Weights of a small GPT-style language model, trained from scratch on English Wikipedia.
Size: width 320, MLP 640 GELU, vocabulary 2966.
Training: a variant of Adam for these matrices, 516M tokens.
Each number is 500 + 40 x the weight over the matrix's rms, rounded and kept within 0 to 999. Layers, rows and columns count from 0. Numbers have three digits each.

# layer 4 attention value, 320x320, rms 0.0369, rows 0-319, columns 192-223
448512546475452482532505549508490552474520512418459589563492560427468435551429425522509624521461
543550507511437499451477515457524513508505481451561579431505482536452510442433453510502511524472
578551473474572491514484494430537556505512458522499400514508500538451532550478490603523475538566
485470548487519519512537494443528530500502464436397535517536565435505561444526469503473529479549
446542592509554480577521440519470508503537511483550497494494560514419522545535478474468524536441
489465505428438567500541491457471597520579525528512485491623473543455505495475485387512504596552
484440466556528474522559437450531466509485602539462569523488485474565588491428569534518556431477
516535573497467477532526524467611516482501448509513535462410504469365493524509504577507499546481
481449504464486573448503441545563492483537408552482525494521441410586461532413538473555493543542
504490545512463614510526499528509504458506554427474496546545586575555520522496507444467474434460
531559400450534493556454460462424525471486495515468568476434479515516425460435493494421501536558
472507507510540485501513493464604537483422482511504400426462518602428487522564497527562382611503
435550442589502541494524524478443563461491460421498423542480457522477474486540546496507444557456
478468494539533461531572535465512458522520528537479474512443509562477487509504464572503462529533
497565404497526518468408531616498486545468511481444436503552439465568526513482472458493623580464
590451482585491439469502540547428556509510517512571450493483533576474506514560504541555515462495
499516501467539522486496426497533511519384438477399471532437481532510520445550524505542357412484
530570509460535454423464499525511479540559496501538453480542499514536521601444573462514472514537
466467460527505578508516438398497500417488479418513445511447581394550401477482521503507525496444
479545453468455544548469443605431476489548529483428467419422478522490430500487484423481569566521
507511566496494505492473486512556513553438409417429526459428497452482444524471527485464440502489
527492585609406524457472559422537521453512461471529514423506488469505485498476384480459480501464
584474538483486487530432640474472522462466458515474396396388420550527492536511557455528530532445
501482454467563509512516564497508445518571482422460542540516492495529609514525454540562463465552
485426608511547531534566524462494467400507552469484440422522524464493433573511431540512473513406
476482418496470499528571501488546546476433535523447429545531538419428548506541506493388478519553
477554543581526547506558482418501468525465526464484382522540593444505502540565511534476503533550
523498572480498630474552519523394548428470491601473507494422570487410454498481484489452551499543
544523540500552486540485462444473481530484581525508500478543462461579475494486501536605474521422
492515432542438594479459471475424468550417521485501524572551481464464486497607522479564508447453
498506540446520562555508422459417507391421478415459461493464459559516509510585525538546526513561
430493487448471503472498504556505437507511433396392516460515575551531474515531525461563460525454
463523496467501573506568508594561476554524529445468443468468492531439557532527438523424463522462
545520452534437476541487522496503427446501511555447612508530556559516424486481470541548489482477
519554494394510436468447505533442555536495488513508482472537427424574501497484569483502447526463
372536476489539473575497493547430478533510606520453474577577483488528476517448514489441473552461
434496407550494523535508500405539449504527582470495466489435533466419501510434451445523532499533
531530598471501529541574563515486578544513473523553535426445441391557448491483506434520453439507
433487551492439524483587436400493490457514511424411519483436593590466452474538484475544526418476
537439474478563455433474566505523483532474438404469588548500445543447476553472541539507546505509
402483562496583481529460504470506424587500506467514520477470404523501541526514529427464512463542
503452468475552530517487490539576559551559491521513504506440524508439484472442463506501481606469
473470471473568552470502561549472461552450586466510534569505554408471507487470538549553482492440
577427513462599471501568580446619511577556536493461541531499571497482518473509523533516488499397
549438593537469469531540547489443441547465531517462500578502416499532485483471485507505573551462
497486534530587469543512476541448466449478521530477524533588536474516426534488456434537577584537
463509566457505455503498500601585483502508543492424493527583570464475563427544519469478396487495
451513515617488506490530353436523394510457655510572463470412495486554508555523588569627569515496
473496478461530463589506504504521580444420518541495574568491432498532550500435519571553519550456
524564541468582535510520472524487535556508572454473423512499556442423454420569490495536402527441
623497531550542453520486529611489483435486460467432494461505535492574497487530483463496444552413
515510512450528498514493586511542537497503499472436510587557489517573463505427502566415472433433
461522515516459482516543521588534515484574489548524589520408493523536489549529434490479541569453
544468476556528455432455479564516460567490487467507478467514508492467520530489496517457523517479
555488531541529471438519415437549532523564476561573532614453542529521535518577486507501503547475
435523475540496446455497584564516497496536523520541530567454387533469543513489500558486451612488
474460559449433472501476523527560437441430482545486535527527465432489504432477481441492519570510
479583457477551589519486447442620563525549448526538469521527513548476450500471482460521549531526
443426505468433534605551546485501524467517604446394439445466488482584536508513453432489487500427
574539575520623443471517554505440473520516430464373500528476595443477396538508471468487479472552
437514505489511563528523480516549515549551500377484420591487464471482464560566494547525537504418
477469540485480554505469477586601476475530538490594536470392529505498451582392586532477549527552
532505538491544515580541458500495561524512498445461504478540541590492544493498481436457501539516
527434554474519541440505517454439552482566542470524464440528471547389534573514525514503569437556
525496494460483466546504544484486506480573433496489494476491503534548536453543591518570499469494
526434514591494536514494383481451475543495482412497472516507548420496462529530400524551530536480
502505464451512512473540525549545492528499534547495487564522545532508487555472507470510439486559
526518445464439533537541438444512494454516531579512575518514534531462495480538464492590481502525
468566558533485485515500544464491554516467507568527529431467572492470483487419506443463469436562
475616481502508519491448529545509501474557553509454473515514520480488521503518562517422494483482
483492544498486509500518543541484537443588472485481457511510492596534538479495552519535488503512
470482384522542455442485523528464531412551551567544531527475466521501508492471476438519484514499
516503551484518546502473382587552525518483470517478557448479513479520491587550468511464467543504
558544478515524532504547518560475429488411443512483426479522450453532397497462485556478556574491
559504501503464462470453533502455489523427557582492518551474563542545553489512537455489502496513
523541557501480515534455563549547425575499479416500620499470500507478415471526523507412566489558
459480430476439462563464481466536517539458495485484444499524508540442545486499505508443539482479
506514454495520471411492532500512433482453483528475576541542549556437534503508452473549543553488
540485478513460539447552501485539495477407558493529541491522544560440534571559493489494425428571
496517516614528505486499486517495471390403481508554525497474554543493503491477453408482562544566
566508557534487509484544504516509448565461525484515520465525555540438532492490500470460550534483
569514484543526484502461487527449509430516479490496486526514440492511524473512502465540481506485
531480488450501469537464498537465523465528494432470455510456444494503491532448550494514528525439
518530562533469508543469482496462462527454532512529465485523542516484484513517552524457477516470
495439505465490500481454513481421541475508531547524453512447541557521479468449550504500523527473
475510540514498504524505468515579501506449439505455516464526463414485490457443498524485517495481
460442474472486503506523492582495481570418560492505542525489493490483510504540540490455498505559
502491534503483472488486543511548540496482451528500526543522471555504547468503456532525515479549
444554498493497476503498445524539480508515431444488435436511515515496465448469532494449461538475
539416474491508471488488533503473517505516497507470511524500493476541429464453555492562521479546
493521467508479466488533521526456424511514529480507529554537456455509507524514523539508420490509
467525470602469504533502609469528503491522504550583494498502473440521515514528493473578487483483
496488485497475506450498449466484421566511488396533393502495492517541432522496456409388458531521
517491424513514499470509504493531458504471468473491486554462495515494489532582565481466428430510
500498473528529493521512500538563547486440561476463439533557554521537484483485429519508621547513
505474460429482508454572535495450400485484574529526500516549448499496487553479503508562509512524
496425504586449444485503417509495506423521573469555488467515522515468494526541429564447524558503
426518497502476504517496397552476495537522519434482430489523518495490495558532521510486444535487
534525526587516466482500516476471486456433491509458504464486578504490495501544421475471504509524
545489483493489480597519487456479537554529598499506499444450499543512491540466399452496501522574
487498448517530482514539547466498516489508532440512490501486494483534361515451496548552478480519
512505525511413509556484467444435489532540489487488458463515521484498481491460459449533460535523
485441486468453453470490507478409496398512502509502518435494499471471465466493493473557579509573
468475477531457493502539469509480487507531544538521575475465492506544492477556570503508444532448
497557467463551510494512551534531506510512492466449405533510526618533498483495454474490421501485
570521566553422461443471473486464530543415543539535554516466525544434486453511498493506552522551
466574483523515497535514503558548535482518517466452572510496496551486455492463567484508482466493
497454497434505574445500546501509479507479515494554418574511512505480549542473480481471460461515
539523431564419501563514424418489454571510504467538478471485536507437423483553511482532487475449
531552511587488491542508413459464513456535441476574471458486465461514548461442452474557563583496
501487478505544505530562430516497463567521481568495507569524486499584558513479448491457491477462
448499494538544517489540507493512536521490530516451585471477462517487492486469508471527524409540
521506457440455448516402523513508409518502470417528485520461526457549475508468538420473477467547
493604562510501503511462570479448501537482570460509459602443533592522571534440530521504450505508
510489522459504533506470460546513485505516494413505499471512432486478524544481479425479541508562
494641536557465458457484533564565515526417525481454511527466581501450498479512507509421459527486
475446492480498538453540446485498517437554474541528519427507493569478392466475466472500505489528
525566514529509543537494463492477567492550469575524530506514502452538483508476508468567489447560
514424463541463403492474588459530472543466491551489603591501445462502587498559506596528456511527
515469535560528535501537473565587466454478493515475535488510533510523474444533426516485510490591
487530534473477465459495554536506471527556525493551500485488486452469516510503517467454402510526
537477492536473518513521547460507402558492519481518482460489559498507457523474578543431506485518
458498461516515495504491490462540561559538499495462521553462557508500541470457509511460543446512
461548569492551539479473495533535448450475442491509471499529474444499516571475447512507510497445
489549465489542504427499583509580447518490506419510488441559621616450470531537494555439488583529
569471490451531483476516482508522538416482452550448488472546421550495469505561503580525540445500
507507530430530534534464460592483516472461451476458488493465526454502511453543454558441521522502
529520482488518490506549495468474520510583516502470481435442499491567483494502426545485470551553
401470519483551513533506455461357478476543482505536541549499531509488531462504472443489495447512
499506471574533527476537448375434488486487492508522470428549573581493512436528426518506526496490
494509504539440525466523387532508456484464493463467475527497482511552523426522491574518457549549
583471457455511513438511511438470535512500505490590614516515433559540556462471457524490471480463
503489576509460551471480523559461494508522515502478531487465465546514511504469588475512428471510
487473444487534516492439467427607529536486497501542477452449534529470467490435558480503445470460
468528503467518435541469549514473459458561519514534534480478545537490454428449375551531550563463
529495515531534436464494482610554529541547529466533628516522493530516523565470510462542582389516
440520492513444572557454523511483450482571524524474494553558538493504552502473521437488480472537
509520451534492553507495455459476476418481450517503486498536517496529516491483522409557515529484
494515563531507507540490494527542499412468448464521560522500502515520538497470516504486534504532
475433492544492486590468527498519498496417549481519447479512409476452490456581487494548533556458
508494495510498518491502538499488397524420424501443469537498582496484488529477530496523468461472
539527482475487535496470568574527615544443568468466458491532558504485532514457498498411458447467
548471443483565462544471548463498629435485405499516541544503492536527567499522494491470477485522
451578547384390551451468538532426471453538487494500466552448470540550437495578502481505575511465
573437537490460511510519516503529502576518559501504458511478460500535495519538472457504481560534
496532506461545482540467533518506539476506526501440506518550471525407476494554487565535445504519
461516527553533462530509479494468455447481490451488450552418587458456421485480497461408548518444
470550586550493516484513471501525496560501565564512446424470543503563478510445465517523568424448
513508508494450457520535484547528438520443548495437559445512572464483593520516523478426498517458
509555574576456546491435509534483589545508509522503478486494552553478430473491508483502465482531
445473512486470529516521581568540521499425495471506466490454411534457438502521478514477520480477
525476501546559507472489490477503474558542539489455479545509517511435541485484442476457417487459
483508520505483577525543520532538448471497524498547523495512466475491502533494536518502547514516
514445499455529477538520467554451579526548456476553455600501451561523489450476561458533442450478
478520524467423507513545574491481503487418470477414532490463462489494546552388489448489509453536
459508507526551472457515498429458387459438497498482508500461468555486484537476484554473524603522
525490539481492561492534428500574534504537518571524542482540529583555500523453586539526457378509
539509497511517523518503558495513576534428467542476533465497427473522497522505540485551422487484
491469536508527471480537534506518473526353516460477462519528512535485509494544387544435563543477
522544570476530531547468515543441478493515528552475467394461482509512500506520514478440519551507
534484489443565452474521552507501558485516564437458592539524523513479530490487544492496471495583
500432452520509521485537457391523565531562464548487533538430535518495509435540543528536595415568
456501468569456474483438537527531433440496553579474524510466517412547468495501480496497448487474
488522524561442518522434433569431480503424482507565434493525526496497550496514473503462523526595
528509480534482541514575562525413417567595472497497590589461518470509534484435493502422529544530
501476366509567468464522482495404508448495503514481422499511505488487523513516503522493498568491
576538580480556431483416462529399473500488513518479482522528578469529491493513402436476558488485
489504502463551516534537458506505482466511519525506486520518511381557516537496569563419516547486
509582472543527496483478507575542545455472486459494497516556519562437474557505500510526444499534
561434475498492479541518510502518550589542524545514471548470522510560520500484495488550533490466
479453561522513556488391535468391554517554486510449512441540524579495448472530474452428542439542
488534483489497478526435510481463532469509533488468473445435427535431534531580487513478517557505
442490495540502507446538484454533500473509440502527497530545501515531523454568496474498542506512
420481474527531527436596507489491500474541523489474476495498537516514442499486598477427504470489
475579566515494498454507491516464541561559453456430434506534531497525573495482536435445564533487
509415459522477522451401482458577500511535521459476515497470395566502456494438493462479521522498
492538552505489491512514535490484458450547489443558457498461628519488437490427495549517418502427
440535480489556563505499391499489569519522517527502461459516507508458572527504440439499488503580
560470494501513513478492598452523571481437414605470568524460455556531556536608488490511555549521
498488415539494532515453534478432517457521556530529526502503492502485495496475514479396512468491
555519482511471556457556570404429499578473436509432532506546549547518425526520584461514456387488
524499546530486516513465486501427511580450508560491489459451477544454477522563535470531469546544
555540443453463588516488488555521451579519539502465489502554503538452478518489455489468548501514
499492524440526453459467547466479514545565422507456494518533524476507470491559484505530509475475
541483443496493525531540496480505566468513459442474461476503451558577571514555552453478424456567
473492514528524491481480498456515507503428488526493442485516478494441540468518554535540502560522
465576436509564487563543509540614556422536448482516548489453565456475509509463456460459522506508
553533518531547500522504469586491464494494569484552512466488430451596432535511538510521478532462
482520402574401554528539492429503375489575476485541439446495488424505476490489500491455499538458
506466485572494551529480542465464495513400484498465479523552507525481482495588470563453481487479
507430504479416500497461491584510540559455561522513489489487442492476490493425503488579500499472
466481506556526483523525538453549434549455525505535469527465520493435469463496542513556415411541
526478485475472494434473514538538528440453466520513486492499505399562485482512534526480440484472
525573413489487456573485511462539466450482508496580587501512536532463486552507562505517505474452
456510384500500527470394490528475558570539499450578486474487516517503409546352529448469503432448
445429540507491492507589520449477516487476513479515467479544510482475519552458542497489516490518
549505503396512500458467463554534475494511541576557510541494415454473533457499538530491494498501
509489468495529466443520444481498531538376479550519401538515474556493466473503590351539463513523
510542487475448564522486515506516529541520498452477501471477524402562482538470597490510490517500
502581581542475514469535559482469438501496548507454444495507465517544569556469522508457536539544
545550490445490496538486538447531446500504462425457480514581540472521520525507469516484475522446
472539467414534525468515519445507466463501501576469518483539427494448440528540527481458577464536
491484471529529421511581532520468515527464524507548403484575508477465446493516475450544456511483
504502450455547522431597529482504451523549510426562482546486491579498446431423475540501535449512
456566463512473532455558410470508527564528525506526450514466488579502469543478560480596544509476
530484526439453453518457512504566489516513492486512544546515508488516490554542540486524425472504
491521533482538564480533513452422528576460493476532494438497526493463459476455520492531576550506
460503520537533439517506544472503438502492402582513523541493452535511482491429486557518445496557
494464475508501457537470516488466489508519479476539558481462445493541518568535573547536536444502
437506497466546523512528475536551446495496489514518464519458498514495512393487428550471492549512
527444536501367471429440528511448523476452487540459536550482425458458520529498507548490518512453
559501523520518522520563485500484574472532498488527540545527433468511552493492433469514543504505
395468518457484510516538584410496484411484443510473482457492467527530497471464471528434514394511
490495469536488449496454507421566501479444536467519538510494563512444479513524523466502468447452
618513519501530463507500532494511482500489508541517479492464524511539526518499509488476363481455
462589506607548516530530455469531521524567497507546475493483395435472509546458443442510506560514
588468464495490563465507468466477518482578484548517454488454533477490502504497462430469504502597
396442438448444496544551473528526539502534558520508521440485512512433491547543512515438458570498
432412499468506511467482468530499473523436502470440403426498505511507494458523520488515494486459
536541544500493521472441522574485551441554482565523524510540469465510560542514474537519436498514
475531554513470455519495422492431484506519552452556489493494538513481458535467466476565443453534
527542506611470485500483485444585463454515483458450492533489479474546456490421485458538472459469
489461549449502487455495586531516488497496489501557487492491505486504513482459480515410560557466
428478474497504511539526460533453514495460544468526439469492511447512491484461535543544532497512
500478468450429451519441495530493482519471515558508570522484496555474456520506454461446483501520
495503539570564484512474511468506504545398558516480407438454495506521398483496539511520581534484
539562457512488509534530452476454460468527496490480433466509522409491542515596492477531463525524
460554490531540488514473572527511496589508509554533467574585480419509541440554514532528487586435
458499529507484483506495492465417544514539495428552475471503565522451527474502475483506487510485
472502444445490449526500488480471433491498520532485516503461475512539531460511582519538431485527
529433476561515457551539528498504513597433523554465511447447544488521558508543539566478343537469
431544501526517496505555450519523499426534501452522528476481481476484496542532534532534428418463
482513474484501504524450517458571503465556453500555516529491531516551496519453505493567460488505
512598528513495527480482472430572435578540488477498489471503462503546473480507501520486537495519
533607485532556480460490495490528494492493444500496554506480465502504580586486530511483458491485
553543413538483501502489475509549503475502515524460510430496494450467470483500494502500452454481
472570443517490553487544525489473472501445518508540405477497456387529492469482524518497584545495
494544499496486515481517413534512495606459490507469474542473510526500464506574461439507461515489
469513418434480542530528493563429466603519534467494540464463432425566503538547463474501600546512
486436529546575463472496513497514483467450433507490436558516463600501520536477527569514479581503
525522536438522515496543506410491509445443549481470458403535488504506538505519500573566603568506
515527500543483538486478504554532457422524550508484491404492516487537485544469525497511556448525
528546426605508491522542500467478535479509506437549526469540476433497532478475550459492582509529
462462492537516460478471454504525616512512491527513518512576488495487491455512509533533603456507
521498512525502463494547584478496506459374532548496473498495500525464516441462547454530552453436
513519586504546491485480465497521482463550503515554489491456449492522457495559469513475469516559
511502572577490435476450487484543488503425500504476478502575483488452446461426525548542455494522
460468524425450512446484473529519465505515523478507428480504529501536436482562496542451437523510
497469505437494549507454517449511438479518519507501501469507495516459442540487494515486577541449
382525518516526491503441458492521535528389487564524466527515462478489440418501497477549529428499
506441405496523577508530507458512474454551522512440505465537449534484531565506491460535518491492
351527438497527475469513465491520561437489495434452476390505544546471567527473498429471570463474
447575481434467494514580494496541476418518471552425541508511509434496533482510485500495570532444
525529563497498489527487418509496482483542500510501519556486498512499523501501498547448456483504
579488530565469466575480456545458449546523505560549571493518431506527566482511500577446466545498
507517588550493528445495547439478593516549516481540467492554493473468493499481411492459523520576
466507558530489454503537544399466477419425509495445490437456438434491478520465473512520518523480
515519414539449531545509462510475453513526437504481445452507455469551469509515437474492502568468
499500477456505546523533539504587479459493437483456509459533498462545504550503435469546503588425
460472501524518436486527512449547534543469493546498533481497513551438538527516470494506431449547
475495595502415466500500488518514513444502462472523483509492465568528492464460470486410551530490
491434422573452524512524454508460493557480605606459449499496499467508528517520534504521480500486
483477446517484505518503505540422537581484478516512503499461494516560485499519557500413508521451
526487474522522518500501454532528515538492521482469528574523494429475551476476500497483517509537
498436448546517540512471494492530512571442483518493521473477529470470477463494520504549536529529
465388565551523440544464465521573552481501526490515566553486549600491524507491480470494534481468
501516489592521520498469504441532444498417483485495487526522432475437454476419486542460545489445
481514500507509572465530480499440487544472480478517495616517557503471519482446471523490604486507
451503506534476510531524503515455454462495486526520451402466542457542556501465437520432530589457
502508476509517489437484489494499437514534482467479499465476482469476479487485518524495483503489
446488490463472530524504479467450478519514562494478466470449538558482566522527492491398501530497
572448531483510562531533495483475474481405506460524491437591549425480524483448536454508528457477
539530553446420500550475478513541533537521484508544516474510505498518458540517459570522519429485
440504478570437488478499478420594497473462428471554537540519513573447519515514469496434571555454
446582576464538523510470502526523508554514418418489537501519537502538459488448471442462535495538
488547464505485483469489448523377493485533517569492476491531505506510514533486544465500565536479
526536433538514593486499518447493495512495484548428485418464503468452397518520475463484475558509
489453562491451510507462488492602471505434512518566492539507521492461491435512435565488564489489
586516579510499468515564488465474513445442453526456490431490564483518498505471493481545484524467
525502512523531455528443563531483506492453421495464507532499454506486520519528556560481553485451
505505480555532527495513452510589432460461478567555519502493506477428456478528506496509508483503
442606526568482503500493514510473554492450433447512520437503507471487477530541488515534555533455
521518458565492480518506554463519521458441477461459489459529523472453502472529432538581509528485
473530486493489456509496464530504510544465508420511510479544564493463480477487493530481494497549
532511441511505496518510504538402521476447499488479517553519499517432473470571478498458474480496
557525516519504504487482524525477477493413488514457561550510533487506509508525486409529529502445
475497604481470540443510499431462480473509380542477490504544491431519507580492499475493595535535
511494545533518463534455548522522526478459464496515531510489586499538471470503465505535496510461
499505481522556512551525506456463542450435508465489499411487489380491531471505456503511469510495
560476433497491477460471521623516455540505576498492499487492502510463484530575540465496436473431
469453505497439517457569486461530559497551515544542562483454526493495442497555439562568535498487
425493530455513457544526516489493462498487449544521440445515453507515495557517529484456492465516
383492499547530499452527434519556451511459498556499488527546528560562498528565549473477490504524
487490450517519466476449457478518479541498511377525452445467504494503512465447482503572506507509
459555438486460539512480505475594533478495546472513498459503488477538506459509473515464522469514
489486462497504476506491495475474430478452521513469544463510450468474443592504534455460475478424
547435535467495523446545510453525474479500478433520518565515540539522516506532536566480533475565
462478547433509476529510445451520513532484496495433517491474509545533520553478496485512504492506
561497522512462513546439509501541513457453492435519491425505469523513544579450521476480524519489
522545520491539478505531503521484528525525424517478502501505468453495546471498517515439493555531
526517422522486565410556531462483426403503489579508472456523431460516483492484504545453491544513
513476476484501526510542539388479482556465534499518420536517481515461458489452487465479512382560
477518565554486447489585554525536491529490536473548505577541522584445428556556443505477421515560
487508533544522582523509374473484524462512483529464502486516474419538483506524530427592565488483
528448416488504562534509498447474525487418566549467490489468503517422515500447621466589462440516
477549525509522535512555485500470524526452433424550432499491512509527527447510495492506453574470
528512529438533484441533509504437442474493461499571398524522512447446452528522461504489522547474
471464571501465521512432465530512521501475534499520507538451571514466547576468458447514450471542
487558480546520524501532489525455487545489483536511467512547527463537438501540525482449493465509
520473461506541516439452563546632526475491490475554517449533532492540486484548477487535535479509
547532454539518532538489519595488435466407527512453433476494508411469478490509504473547513587514
433469569498480491483509472463588559547473506487555553429422508518521600498523519456505558454510
519500407520509483523474546452436484479361533506504483507441439459418494526503561479499481495434
510481480591480509518497537488526463531426515442473546441545517497460388513495543490502442487431
522537408572551540482486480551461414480480502433485450474488492442479484547548605524502409571461
418516419501516469549531441544552525532515475485542528590539512532444493509509556509497525483544
515501522548490455503539465493465447523513473506520542578540462521449508499507533503507503504486
509435524537430477404491480473559507483520533373509538521526450524500498455510510547443479522502
458487437481513490512477490496474468490471532512523492473486512495539558453513426481577516457507
479547501432490429465490513581569607499515533492442547484475470542501603528427495531473489480537